Each number is 50 + 12 x the weight over its row's rms, rounded and kept within 0 to 99. Layers, rows and columns count from 0. The size before them is the row's rms in percent of the matrix's.

# layer 5 MLP down, 384x1536, rms 0.0457, rows 0-72, columns 672-767
105:66 70 42 38 46 46 38 47 63 54 63 49 57 65 75 64 57 51 40 50 53 49 39 47 29 55 49 29 56 50 64 62 62 40 44 52 44 94 34 40 63 45 56 52 62 54 70 48 49 42 55 48 66 62 52 55 39 59 57 50 52 58 19 58 59 73 61 44 61 50 49 66 57 67 54 49 58 60 24 69 42 39 42 38 40 43 48 58 80 44 34 47 43 35 51 28
100:56 43 43 72 57 46 50 47 49 49 40 46 42 56 26 33 71 51 50 25 41 48 60 53 52 48 60 56 52 50 49 71 57 60 39 46 27 48 46 42 70 47 51 63 36 69 57 83 57 44 68 40 62 63 33 39 46 54 29 50 55 68 67 42 49 60 68 53 48 41 59 66 53 43 53 43 65 56 52 64 55 39 51 39 57 46 54 50 56 61 61 63 48 49 48 61
093:59 56 50 23 37 33 44 50 41 38 48 57 51 64 57 52 58 40 47 46 57 48 41 49 63 75 52 64 53 44 63 60 45 55 56 57 50 55 46 48 52 40 44 50 49 58 68 63 38 47 73 48 64 48 64 47 40 53 27 57 40 62 39 35 44 58 54 48 37 51 45 48 33 41 53 34 51 79 53 52 56 49 28 55 54 40 46 33 56 58 67 44 57 52 74 62
097:31 50 57 48 42 56 48 65 41 61 42 40 53 54 47 33 81 53 40 79 63 53 61 42 20 46 43 38 32 71 60 64 48 64 46 72 48 26 56 41 45 54 45 43 26 45 40 48 52 58 62 47 52 56 58 45 50 58 40 54 60 46 42 47 84 38 55 40 46 42 50 75 46 41 38 66 59 49 55 41 47 57 58 48 35 57 39 56 39 51 50 40 21 59 69 52
102:54 35 44 76 53 55 44 77 58 26 65 65 50 50 43 44 48 49 63 42 39 49 45 37 47 57 51 53 36 47 55 63 59 55 36 45 59 30 70 51 43 41 35 47 48 57 55 57 49 54 56 48 55 35 61 48 37 63 54 47 62 42 57 50 36 63 50 43 42 38 54 35 49 54 59 54 64 85 52 49 43 42 45 47 53 43 63 45 62 56 41 56 57 53 25 45
093:51 29 55 32 44 50 53 62 39 54 52 73 49 49 48 66 48 32 49 45 44 69 51 63 20 56 46 25 42 54 60 56 49 65 56 54 22 53 45 48 47 64 44 63 28 60 28 55 35 62 87 49 57 45 59 41 63 51 45 30 54 55 38 33 46 43 63 53 37 48 36 63 29 40 47 47 41 72 49 39 76 55 36 44 53 34 67 46 56 41 62 51 57 29 26 43
102:50 37 46 65 44 66 48 55 69 66 48 27 64 45 64 21 44 63 55 48 76 69 29 32 69 61 63 41 45 61 54 59 59 68 59 62 24 39 44 82 46 48 62 56 44 58 54 60 43 32 42 62 67 42 59 29 47 30 39 37 56 57 48 68 62 62 54 47 42 46 77 63 27 43 69 62 45 61 54 51 42 37 47 54 49 28 42 34 30 57 52 28 37 56 43 50
102:59 46 48 49 38 53 40 50 70 67 45 54 66 52 33 50 56 45 62 53 44 28 53 58 45 34 61 43 48 46 48 41 51 55 54 43 34 59 51 63 56 51 58 68 54 32 59 52 49 52 58 51 40 30 43 73 53 51 60 64 59 56 48 54 32 65 30 55 64 68 51 26 58 38 50 58 47 74 44 51 45 54 53 56 54 58 61 50 68 59 56 42 36 57 46 74
101:59 43 44 54 42 54 51 63 44 67 55 45 44 56 41 57 41 24 49 60 47 30 50 47 49 23 52 41 51 51 71 42 51 38 62 65 66 55 41 38 51 52 44 55 88 53 35 54 56 53 72 37 63 38 58 53 52 58 65 35 55 43 49 51 36 48 64 47 55 39 60 57 49 48 54 44 63 63 46 58 57 85 72 53 57 52 76 54 55 64 48 63 60 46 38 52
102:46 38 65 39 40 46 39 49 41 54 58 43 33 36 31 36 52 62 53 48 69 51 34 36 52 58 45 38 55 44 36 52 51 32 33 42 48 37 20 54 59 62 52 17 28 52 55 81 47 46 49 41 35 58 31 48 48 46 49 34 48 61 52 46 37 46 55 51 68 53 61 45 33 51 45 35 69 55 51 36 17 38 45 23 58 51 55 42 26 15 40 41 54 52 73 60
097:54 43 41 62 61 38 33 49 38 57 57 54 53 55 34 40 50 46 60 32 51 48 39 50 25 38 62 32 50 45 41 37 53 53 53 66 52 42 45 53 43 71 46 48 27 52 54 44 45 38 65 46 39 54 47 56 52 36 63 60 41 67 60 59 48 34 70 43 37 27 61 57 48 38 70 69 54 31 58 47 50 53 49 72 29 62 59 57 58 49 58 46 44 43 53 55
098:41 57 55 31 47 83 50 41 62 44 51 78 52 80 54 34 65 40 41 46 26 37 51 45 50 44 58 47 42 36 61 17 56 51 48 35 55 62 31 45 44 34 52 54 77 22 45 42 48 30 60 61 31 51 38 70 46 43 48 58 55 45 50 45 58 48 61 41 51 49 49 60 58 72 32 43 62 65 61 55 48 56 49 73 51 39 35 66 63 58 53 61 61 50 67 40
094:51 58 39 43 67 38 39 41 47 53 42 61 34 52 49 61 60 54 35 66 58 47 51 67 49 58 52 33 60 60 45 49 48 44 68 70 55 69 64 48 50 55 56 41 40 53 49 50 49 48 49 58 50 72 71 45 48 47 61 57 50 50 33 50 49 32 36 41 42 71 40 52 47 48 45 54 54 56 41 58 54 55 64 57 46 71 54 44 39 77 34 55 46 65 42 38
101:70 50 42 41 54 57 43 61 23 39 45 06 50 40 53 64 64 54 34 50 50 41 57 55 30 14 56 55 40 70 56 43 49 67 70 48 47 26 55 53 71 49 54 61 50 47 38 45 47 79 52 56 65 48 55 39 66 43 43 41 47 43 50 51 49 40 73 56 58 38 75 57 51 46 57 57 39 62 52 73 48 39 64 25 54 40 48 38 36 58 43 42 72 51 55 61
097:80 43 47 54 56 30 58 41 33 74 45 47 51 52 39 35 27 50 49 62 46 39 55 57 38 70 39 64 38 70 52 40 45 46 60 51 47 57 41 41 75 53 57 47 42 43 50 56 53 43 41 56 35 45 60 47 45 37 49 55 73 52 49 46 69 34 68 44 15 78 30 27 45 68 58 46 31 62 39 58 36 48 53 59 43 61 60 54 43 51 33 46 40 46 39 55
110:43 47 65 58 56 39 53 49 57 41 56 60 27 70 44 35 39 38 44 53 29 41 45 44 49 58 51 75 42 47 64 40 45 49 35 42 48 00 50 88 57 68 44 50 61 66 38 48 54 46 58 48 67 42 44 38 39 61 45 52 74 32 47 44 19 42 19 44 50 55 44 67 64 57 31 41 55 69 66 45 51 45 51 50 66 61 56 46 56 65 30 62 43 50 48 55
095:50 66 41 59 61 65 50 53 24 67 54 48 46 43 38 58 33 44 54 37 60 65 54 66 66 60 50 58 53 49 56 67 56 63 58 32 41 36 52 58 52 44 57 48 37 62 51 58 55 29 25 54 61 66 56 82 44 43 60 56 42 43 49 40 63 37 55 19 56 54 66 54 45 57 55 41 54 59 33 41 70 56 53 45 35 54 44 70 76 35 65 44 53 56 40 40
097:65 49 36 49 62 49 40 50 64 29 57 62 69 53 59 43 47 64 50 48 73 27 59 37 47 71 55 75 63 28 43 52 47 37 44 66 67 61 60 48 49 55 49 62 75 60 44 64 53 66 59 53 58 49 56 36 66 44 39 71 59 38 62 50 72 54 65 56 59 32 86 63 48 31 58 70 59 44 81 35 41 64 39 55 63 37 49 35 60 58 51 81 75 22 59 68
105:51 55 49 54 56 44 54 59 37 30 33 50 67 64 42 46 49 50 58 68 61 47 40 57 40 65 50 58 51 56 50 48 64 42 55 69 57 62 58 48 43 51 53 50 29 44 37 58 48 64 63 61 30 36 43 39 45 74 55 51 55 64 53 56 70 64 53 52 52 33 61 33 64 54 68 56 47 25 48 57 39 61 48 51 48 66 67 45 43 47 58 37 81 58 41 33
106:50 31 54 59 38 49 59 47 44 57 52 37 73 54 14 45 48 47 56 58 67 71 36 58 49 43 50 68 43 83 62 67 57 42 47 73 46 49 67 70 44 59 58 62 58 46 55 72 69 71 66 42 65 61 59 45 67 52 69 64 54 58 41 58 60 48 44 53 53 63 21 56 45 59 51 52 40 51 38 57 33 76 67 46 60 71 46 50 52 61 67 41 45 56 59 43
097:40 54 61 17 55 33 46 48 56 39 69 21 37 79 28 35 47 55 56 65 35 54 50 57 35 45 48 45 49 57 62 60 66 50 54 55 44 53 58 46 31 60 71 37 30 21 39 63 59 44 70 59 55 61 76 56 47 84 59 33 30 25 28 63 55 50 57 56 40 37 21 26 41 65 42 71 32 47 50 60 63 52 46 46 44 31 54 49 54 61 41 51 48 51 58 29
101:56 28 59 65 40 46 50 62 58 41 53 40 45 39 53 97 60 56 35 66 47 49 40 53 56 47 47 50 53 61 77 52 51 39 49 17 44 44 57 50 63 44 60 67 61 49 39 50 57 62 36 49 56 38 51 34 22 48 55 53 51 58 38 58 35 61 39 28 59 65 59 51 61 59 29 35 57 68 54 43 41 19 42 47 46 24 41 38 73 51 53 53 58 38 59 47
100:36 32 59 53 72 56 60 50 68 50 53 48 57 36 51 52 43 65 56 36 54 51 33 44 46 32 46 53 49 42 57 17 43 55 34 32 63 66 49 53 34 43 46 51 60 57 46 46 50 18 45 55 37 47 49 77 53 72 39 45 71 35 66 51 29 48 38 42 68 61 54 53 42 53 53 49 51 45 59 46 37 33 37 50 49 61 45 37 45 66 40 53 54 30 33 47
097:56 66 22 57 52 59 19 54 34 41 60 57 64 35 60 57 35 51 52 39 66 47 67 52 48 57 46 44 46 29 38 70 43 55 63 35 37 59 38 65 38 48 57 42 42 42 47 19 47 38 49 44 57 40 41 45 54 58 55 50 51 41 39 35 33 60 31 44 46 60 37 35 53 48 46 62 44 34 26 59 44 39 39 48 46 49 51 55 40 60 59 70 72 42 17 43
097:59 53 62 24 60 63 47 37 41 45 54 34 65 60 56 30 44 54 49 43 31 49 52 47 72 46 48 36 53 38 40 56 49 43 62 34 44 35 45 50 74 47 47 36 39 51 49 36 46 83 40 38 67 62 47 49 67 44 38 77 58 42 54 37 53 38 42 54 35 60 51 64 64 51 54 62 44 63 46 49 62 47 48 60 64 43 54 33 47 46 52 60 48 54 85 56
097:61 38 67 54 60 42 61 54 42 52 48 32 56 55 49 44 61 32 59 60 80 52 50 53 61 45 78 53 38 58 61 65 66 50 51 50 32 67 59 49 39 40 57 63 50 66 44 60 66 68 45 58 64 63 59 45 34 48 60 59 54 64 47 67 67 74 58 39 48 64 77 23 39 31 56 54 67 52 54 45 48 41 38 37 46 37 63 47 37 46 59 30 53 34 57 68
097:49 62 45 75 49 36 48 29 69 57 69 61 58 56 64 65 61 53 51 49 59 37 64 66 60 56 37 58 48 49 68 50 36 34 55 62 28 30 68 63 54 41 50 49 32 53 54 41 45 48 64 62 37 42 46 50 45 56 53 29 68 85 41 51 61 49 47 68 55 61 59 69 49 55 86 60 49 52 30 57 26 44 46 88 45 54 59 56 35 48 53 38 46 51 48 68
095:66 29 64 49 60 56 46 41 58 56 57 50 52 70 68 49 60 51 59 51 39 48 46 55 54 38 43 48 37 59 50 63 54 57 50 29 52 49 41 69 45 44 47 42 58 72 51 43 50 49 39 48 47 49 34 40 56 43 47 65 52 44 54 32 19 38 53 39 46 79 51 58 48 58 53 29 39 53 39 43 64 55 56 41 69 42 45 38 36 58 46 58 51 73 75 55
089:64 69 46 56 54 48 38 62 48 55 34 51 62 34 41 42 35 39 42 48 43 43 71 42 60 70 67 60 56 54 50 55 53 45 49 50 66 32 51 45 52 31 52 67 53 70 48 41 57 47 43 64 56 63 54 61 54 64 51 48 36 56 68 72 25 52 44 60 51 67 62 56 83 56 46 46 40 47 50 50 73 58 61 50 67 60 79 64 30 48 46 52 59 42 45 60
098:62 53 39 68 51 58 62 44 61 58 51 70 60 42 48 51 55 51 70 45 37 34 39 50 47 30 54 33 63 39 47 67 65 46 63 54 36 79 51 51 40 64 59 39 46 49 51 44 41 48 67 52 41 47 51 68 55 40 44 67 56 43 20 43 60 69 44 34 53 47 49 22 64 37 41 54 54 48 26 59 50 62 68 50 27 35 55 36 40 53 63 42 58 59 20 50
104:47 40 64 62 45 47 35 82 59 28 63 54 41 53 38 58 40 33 43 48 73 69 50 30 26 33 52 47 50 44 63 54 60 44 46 76 51 14 35 42 58 57 46 51 35 53 66 76 53 52 58 51 45 51 55 27 60 28 43 40 51 54 46 52 44 63 74 60 65 59 67 62 53 41 40 63 56 53 52 59 43 57 36 51 53 44 50 50 54 40 51 64 50 56 53 47
096:57 32 49 66 48 43 48 57 24 56 55 54 61 49 64 39 34 53 59 37 36 41 49 47 54 64 61 63 44 26 57 47 50 37 50 66 42 53 71 50 41 44 61 26 65 55 51 38 67 47 56 56 59 51 37 47 39 54 43 71 56 61 53 65 51 53 43 59 70 46 62 72 59 50 40 47 57 60 51 33 32 50 33 55 43 44 60 49 51 42 56 54 60 49 46 51
096:59 45 48 50 60 55 28 55 40 50 58 47 50 45 39 73 61 82 42 49 66 58 59 69 52 54 44 29 66 37 40 39 57 52 34 45 55 45 42 61 48 41 37 57 32 46 42 54 59 58 63 47 34 37 44 57 51 36 48 53 47 38 69 47 45 38 24 26 55 40 66 56 55 56 15 49 58 39 41 46 60 63 73 42 70 44 59 49 76 56 38 31 48 48 56 49
102:17 46 59 44 48 52 46 69 56 57 46 44 44 45 31 50 59 52 46 60 42 81 51 34 68 50 33 38 55 28 40 65 54 25 64 47 75 64 49 56 45 30 53 51 63 37 43 49 49 04 52 55 48 49 29 51 31 32 43 18 62 26 61 56 50 50 58 53 62 22 50 64 61 56 70 49 46 54 37 36 60 74 43 50 46 63 59 77 51 30 53 65 69 55 57 40
103:70 48 52 48 54 38 55 57 69 46 60 36 55 48 60 55 54 47 66 37 67 46 38 46 46 42 86 44 52 44 59 59 55 52 54 56 64 67 59 45 48 40 58 62 82 52 37 48 48 43 44 68 54 44 55 49 49 59 38 43 30 61 52 78 41 54 62 61 35 25 67 54 80 43 52 55 56 67 26 38 36 50 39 58 68 39 50 39 45 44 74 54 61 39 47 54
094:50 49 31 48 47 36 54 29 53 56 47 52 44 48 55 62 38 46 50 51 37 39 39 48 55 49 55 69 43 48 59 45 41 58 69 44 48 36 46 52 50 43 55 44 44 33 41 32 43 62 69 46 57 76 42 64 44 48 46 51 41 50 38 60 47 64 77 41 53 60 40 17 40 57 40 55 44 74 52 73 40 59 48 31 31 41 47 38 47 53 54 47 54 40 55 59
099:44 34 54 54 32 37 62 40 32 40 55 44 39 49 35 46 41 41 52 59 42 45 36 63 42 31 46 61 57 43 58 32 31 56 56 61 53 52 46 66 44 50 50 43 53 56 43 40 36 49 40 38 46 51 43 19 58 51 50 58 57 44 33 53 41 57 54 65 56 54 48 53 46 56 67 44 50 43 45 46 45 65 21 45 43 57 45 47 42 69 52 31 26 57 73 45
104:58 31 40 79 46 54 41 36 33 52 54 57 59 50 54 68 59 48 69 33 40 49 44 65 25 35 57 47 65 49 69 52 55 73 18 74 34 39 56 47 40 46 58 59 39 66 50 27 59 49 36 46 66 45 53 49 40 54 44 62 37 37 41 56 36 54 40 38 32 50 49 58 39 60 28 46 66 46 49 46 42 56 61 38 41 41 50 51 57 42 61 68 51 52 61 53
105:56 53 37 55 57 47 65 46 62 24 60 75 65 42 58 58 37 50 57 34 40 27 48 50 52 47 61 49 50 47 57 48 59 63 43 36 48 13 54 36 41 51 31 39 69 59 69 48 54 36 46 49 64 56 45 55 56 71 48 50 76 59 67 48 48 49 55 54 60 29 51 83 57 59 51 56 60 55 59 45 69 30 54 39 44 33 61 52 49 73 37 32 65 31 59 78
096:62 58 63 50 36 59 42 07 23 47 50 25 62 56 67 54 55 60 49 60 56 39 41 36 56 66 40 49 64 33 50 57 40 39 42 92 54 47 46 58 49 62 37 54 33 39 47 45 37 32 44 57 67 81 19 58 36 55 58 74 46 46 45 62 34 72 66 47 33 70 56 48 47 54 39 49 50 55 45 56 45 69 55 58 49 52 43 55 34 55 55 50 29 55 66 47
094:37 62 50 40 54 55 48 44 53 44 56 53 33 35 41 52 76 53 34 61 53 72 44 44 42 42 40 45 37 47 46 73 50 46 29 47 52 70 38 45 61 41 48 63 69 33 40 23 46 40 48 55 48 37 37 69 41 48 46 52 32 59 34 44 69 37 43 54 61 50 41 55 45 45 53 44 37 39 62 41 38 37 46 51 55 51 63 53 90 50 72 49 41 57 51 49
102:65 61 49 60 42 34 59 50 58 30 47 45 58 63 56 66 46 34 60 40 68 56 50 58 47 70 56 71 59 61 36 69 40 56 62 28 47 43 46 39 48 54 43 56 62 60 58 26 40 58 52 69 76 48 25 46 60 42 40 36 59 41 34 66 49 28 45 59 37 51 53 53 68 80 51 54 46 49 37 54 52 48 32 68 32 38 39 43 47 34 64 44 54 57 57 64
095:32 52 69 74 33 54 35 54 68 55 48 25 34 47 45 48 60 56 42 52 39 53 40 46 29 46 41 50 41 73 42 35 50 48 31 67 30 72 63 62 38 50 33 44 56 63 59 42 66 57 52 51 26 44 54 50 64 28 68 56 43 50 27 41 48 35 52 29 25 56 50 42 25 74 27 49 60 30 71 71 48 50 52 44 48 44 48 66 59 50 61 47 44 54 46 66
104:52 42 57 37 65 71 21 38 39 40 56 32 62 42 55 79 39 34 56 48 45 46 40 59 48 55 46 61 48 42 44 34 37 48 37 58 28 17 68 42 44 69 45 46 38 57 50 54 65 59 40 46 63 64 31 59 34 57 46 35 48 53 53 49 46 48 47 40 52 46 41 45 50 65 49 49 46 55 51 41 51 53 52 64 29 55 33 51 40 47 58 44 42 43 78 44
108:62 52 66 58 64 41 49 49 49 43 41 80 44 33 35 58 63 58 55 62 65 54 49 42 49 63 46 72 66 51 48 39 53 53 91 66 35 72 54 35 47 65 35 79 32 30 34 40 40 55 40 49 43 40 48 77 66 47 34 49 79 41 32 29 52 52 58 59 59 31 59 90 45 52 73 36 41 42 71 47 60 49 53 55 58 56 57 47 58 51 61 56 55 52 55 40
104:56 54 51 51 61 54 35 43 52 46 49 53 51 74 24 03 53 62 51 47 64 51 55 53 36 69 48 52 45 60 51 71 54 46 65 61 52 52 39 48 63 52 39 36 43 65 60 47 47 50 55 45 49 59 67 70 46 50 49 50 57 38 40 55 40 51 48 64 58 46 80 68 43 50 59 32 61 54 63 36 39 44 53 66 41 79 59 42 45 42 51 36 63 52 59 44
100:42 42 58 29 34 50 53 50 60 42 64 50 62 49 54 41 37 63 56 36 43 53 38 59 49 42 53 45 59 26 60 53 45 58 51 22 66 40 41 41 45 35 60 50 85 56 35 50 46 29 55 45 36 58 34 28 69 47 40 56 42 50 61 55 60 43 59 46 68 22 69 40 39 30 32 61 42 25 40 44 47 35 27 35 50 27 35 53 45 26 64 26 61 48 63 74
097:62 35 49 48 56 67 42 60 79 62 72 83 40 52 59 64 35 32 43 34 61 46 60 70 31 49 48 47 46 32 86 51 61 56 47 59 48 67 58 25 42 38 60 21 40 49 52 67 53 40 46 53 41 63 44 35 40 56 63 43 38 69 65 54 64 60 57 55 37 75 64 45 43 45 64 38 58 47 47 34 73 50 54 59 52 41 42 66 62 49 69 65 32 42 41 63
250:55 54 50 61 48 48 42 48 53 59 61 50 57 51 57 58 45 50 08 49 53 22 63 50 43 48 73 53 50 43 57 54 49 55 46 50 61 56 52 49 45 54 56 49 57 61 64 57 77 50 52 68 54 59 59 74 33 51 80 47 56 54 57 44 26 45 52 43 48 41 54 57 68 51 52 30 24 40 40 65 48 40 57 52 54 46 67 45 51 46 00 53 59 51 48 38
101:60 73 57 59 47 45 49 55 43 55 39 44 61 69 66 54 50 43 49 52 44 63 76 55 40 28 46 64 52 49 55 48 63 63 44 52 46 79 49 53 44 63 62 49 72 68 40 41 46 41 53 50 36 64 33 61 40 76 60 64 58 49 38 53 41 67 77 60 56 20 56 43 56 43 36 60 43 54 48 50 70 54 44 49 59 55 43 53 65 75 49 48 55 40 53 38
100:41 50 27 36 39 41 63 62 67 55 34 49 43 38 39 45 69 59 57 55 45 33 53 60 31 53 57 52 45 44 57 47 55 52 59 41 49 35 42 54 36 46 44 75 69 49 37 41 56 62 45 48 42 43 52 52 70 47 35 55 58 52 38 65 54 50 51 62 49 37 68 65 31 56 55 48 59 67 42 70 58 57 44 62 48 43 55 44 28 45 48 34 60 36 46 46
102:59 41 35 58 69 45 64 39 67 60 53 55 50 49 44 53 28 61 51 38 47 63 60 59 57 66 54 60 39 48 24 31 57 43 28 51 57 37 44 55 59 53 56 38 26 36 48 64 63 34 44 54 58 48 18 55 46 42 51 56 58 53 60 66 55 59 59 39 45 60 63 53 57 52 20 49 60 58 69 46 47 47 64 58 49 34 64 66 53 20 40 47 72 63 58 65
100:61 55 35 66 58 43 43 41 58 42 45 65 42 66 53 18 67 64 46 63 56 70 51 45 61 61 45 77 41 41 55 52 69 61 54 76 56 47 32 63 68 43 40 53 42 50 52 39 52 69 56 45 81 57 40 47 49 43 61 36 61 69 26 50 80 65 68 55 43 43 44 64 39 44 50 58 42 61 57 64 72 56 65 61 50 69 44 64 35 67 52 40 44 65 44 46
103:55 84 48 46 61 52 52 48 35 55 48 55 43 60 49 65 43 42 49 53 71 35 53 48 61 68 48 50 48 33 75 40 26 65 68 46 55 50 39 44 56 66 52 53 57 51 55 58 58 66 36 55 38 42 33 51 39 47 39 32 47 44 55 43 56 68 47 16 51 50 65 68 47 47 53 60 40 62 57 46 64 48 50 36 32 54 58 42 63 50 31 61 27 50 43 40
104:62 42 38 38 57 42 46 46 61 21 55 50 48 59 45 63 50 52 55 44 42 54 42 55 57 64 55 46 56 41 67 33 67 48 39 54 35 52 59 44 41 48 42 40 70 45 53 45 43 17 58 39 39 44 42 60 52 52 24 46 44 25 61 50 41 41 58 51 56 59 28 67 48 34 40 40 65 39 56 29 48 36 44 48 56 43 44 48 53 63 61 61 58 60 59 53
101:57 54 48 61 39 47 59 47 46 61 42 43 59 67 59 39 45 39 52 55 60 42 47 47 31 56 55 55 42 56 52 27 48 56 46 31 55 64 57 40 48 34 59 46 70 51 70 56 43 37 51 58 48 46 45 57 34 55 57 51 55 58 45 44 26 59 53 45 47 51 80 69 37 63 50 48 20 75 33 59 47 44 52 78 39 75 65 56 52 46 64 65 45 58 57 64
094:57 43 52 37 43 55 30 41 49 54 51 48 65 40 61 50 51 68 61 58 51 45 40 55 73 56 52 44 40 61 50 56 37 50 47 25 29 53 40 43 54 48 47 53 52 51 46 28 51 48 36 63 32 43 56 27 47 45 51 59 61 48 40 53 53 50 55 47 32 41 44 45 50 43 47 27 54 56 48 39 50 48 65 49 41 79 47 37 69 60 47 57 47 53 65 32
095:44 59 43 30 43 33 52 62 52 59 40 39 31 39 54 59 56 23 50 49 52 39 56 30 52 54 43 44 40 59 50 48 30 29 51 54 54 62 51 51 68 51 42 49 44 71 32 36 40 55 34 38 54 54 42 65 42 47 58 37 26 60 27 30 58 61 41 44 66 26 57 45 64 41 51 51 60 49 58 44 59 42 51 19 39 54 45 38 50 59 52 24 53 29 55 43
099:44 49 32 54 39 58 59 47 44 59 63 55 39 57 44 56 49 40 44 41 47 51 50 63 33 43 46 56 33 37 54 50 51 63 41 39 68 43 70 48 38 44 45 60 55 64 36 50 46 42 37 55 47 61 66 51 53 35 47 37 32 56 28 57 55 51 58 39 31 30 23 58 46 50 65 39 70 36 39 50 50 49 49 27 38 49 59 53 42 42 66 58 45 47 73 53
095:40 54 61 46 59 70 41 36 42 57 33 58 67 27 46 32 36 47 47 46 64 64 60 42 47 39 32 48 58 46 55 59 49 26 64 42 55 40 61 36 54 50 71 55 24 39 32 48 40 48 46 36 74 56 56 91 27 58 44 55 54 40 44 42 51 38 35 34 70 42 59 53 56 43 48 32 60 26 64 38 46 48 57 46 33 54 31 44 40 21 49 64 46 53 50 41
098:21 39 39 59 57 44 46 45 76 29 56 41 24 62 41 47 45 61 51 46 32 54 46 72 50 46 57 68 44 53 49 51 57 54 40 48 47 48 75 42 44 48 52 34 56 69 59 62 38 51 57 51 33 49 65 57 61 35 39 38 40 09 43 50 60 65 51 39 46 72 69 65 62 40 70 25 33 54 38 45 53 63 47 54 45 33 36 39 50 53 73 43 33 45 55 74
099:63 55 54 64 46 54 56 47 58 40 48 46 58 40 27 57 57 32 56 31 26 46 54 33 39 61 59 48 36 60 64 73 62 41 47 70 49 60 61 66 47 43 63 47 51 38 52 56 47 73 46 53 34 58 47 23 55 51 49 54 56 65 37 47 48 51 60 69 38 52 45 71 33 27 67 27 53 63 48 40 46 75 43 58 29 48 32 23 52 54 61 44 39 66 70 40
092:46 42 62 62 41 52 37 36 42 58 38 55 35 43 39 41 56 57 50 69 62 67 47 53 52 63 61 59 53 47 50 79 44 54 71 43 65 26 52 58 39 77 51 58 37 31 46 56 67 55 21 55 39 50 52 52 34 39 47 70 54 49 42 50 41 45 45 34 34 58 48 51 47 44 32 39 45 65 61 51 38 35 59 69 60 48 50 60 54 31 50 56 38 71 59 50
095:30 51 49 49 55 59 56 46 19 51 40 42 63 53 56 52 63 51 54 60 52 14 56 33 44 55 59 57 59 36 54 52 52 59 44 34 60 63 66 22 54 33 49 39 54 51 44 55 53 42 59 55 50 62 52 51 48 52 60 42 58 54 65 50 55 54 59 53 47 38 39 43 26 25 32 40 45 55 59 48 23 39 64 42 48 46 26 58 45 54 55 41 42 43 43 56
106:37 61 53 58 50 59 42 64 44 58 53 50 54 42 63 68 67 55 48 49 45 34 53 69 43 46 50 31 49 30 54 17 47 54 28 36 32 39 59 62 23 64 31 52 60 49 57 63 57 30 45 49 57 65 65 51 26 46 56 35 81 41 52 53 45 44 36 40 53 19 38 41 25 48 34 54 58 52 51 63 45 34 58 60 41 49 66 37 50 42 33 56 55 46 57 63
096:51 33 56 37 58 39 46 72 59 37 54 48 29 53 47 60 47 37 52 39 84 60 32 65 44 51 48 41 53 61 44 57 51 51 42 49 51 54 42 46 69 59 45 35 68 40 44 80 49 55 69 56 28 71 54 69 50 36 49 57 41 41 48 54 58 59 61 34 42 59 36 50 59 31 64 58 61 37 32 63 36 45 41 46 49 49 40 52 55 45 66 48 52 49 24 58
102:42 42 53 43 51 52 49 59 74 51 67 58 59 62 63 45 15 60 48 52 41 58 34 83 47 58 55 64 41 77 62 46 48 38 54 40 64 37 50 50 55 22 43 49 59 41 68 43 44 53 59 58 49 39 72 46 63 78 41 44 41 53 53 41 48 58 51 50 45 71 67 58 36 58 72 42 55 51 31 45 47 61 42 55 49 57 49 39 39 52 53 56 32 33 40 44
099:38 47 57 51 46 54 53 38 50 40 63 65 53 65 50 61 56 38 48 54 46 56 48 53 52 27 57 55 67 46 56 56 63 49 69 26 43 63 46 58 27 51 44 49 60 50 58 68 57 62 49 43 33 57 31 43 61 61 60 52 64 47 48 62 48 51 60 58 44 57 49 63 45 35 48 42 36 53 62 37 59 73 21 52 52 53 60 36 65 29 50 44 48 50 39 54
101:45 60 36 37 36 38 39 49 45 37 66 62 27 69 54 59 57 36 35 50 47 44 40 42 59 47 45 35 63 45 61 63 37 53 67 43 65 49 52 33 33 51 47 61 26 54 46 63 41 62 53 39 50 38 40 46 55 52 62 59 56 44 42 38 50 45 35 33 42 73 39 85 56 43 65 18 56 44 39 43 68 58 49 55 59 48 53 71 32 73 52 75 38 49 45 54
094:44 69 45 50 45 73 52 58 58 55 31 53 45 39 51 47 44 36 45 69 47 55 63 72 47 22 66 48 57 50 15 47 56 40 63 49 45 79 44 58 32 59 40 69 61 40 44 65 49 47 43 55 58 64 49 27 35 56 51 23 65 56 50 59 64 37 56 59 43 29 61 65 60 63 56 58 45 35 67 57 55 34 69 42 61 53 41 44 52 38 43 52 40 58 46 55
098:58 51 52 54 67 34 46 47 44 38 60 31 30 40 44 35 59 48 44 36 39 42 39 69 57 73 34 44 40 54 49 28 37 75 51 58 42 44 41 32 51 41 55 65 46 30 45 64 45 49 56 41 67 31 59 35 42 53 43 53 57 41 53 40 34 46 53 40 41 44 36 65 36 35 42 58 36 85 39 58 43 56 47 41 51 29 47 38 60 54 54 47 53 62 62 36
102:46 44 45 49 41 64 49 50 41 46 67 52 50 58 53 11 34 41 46 25 53 60 29 26 66 60 43 66 56 48 42 49 64 52 58 51 56 55 64 45 59 55 27 43 77 22 44 62 56 46 38 47 42 58 67 41 33 36 55 32 37 33 42 41 62 36 69 52 43 59 40 34 47 40 53 59 44 53 47 45 70 76 52 47 49 55 54 36 41 43 51 36 54 31 59 32
127:42 64 57 32 49 42 67 50 41 40 46 57 37 50 57 45 55 47 51 60 44 58 41 61 51 56 48 55 42 52 40 42 53 60 67 47 47 01 43 69 37 66 51 44 49 47 59 61 27 61 55 47 38 57 43 43 47 60 48 46 70 57 54 52 40 31 44 42 61 55 29 74 41 59 34 48 41 67 73 40 69 59 51 52 25 65 46 52 64 66 60 58 58 49 66 60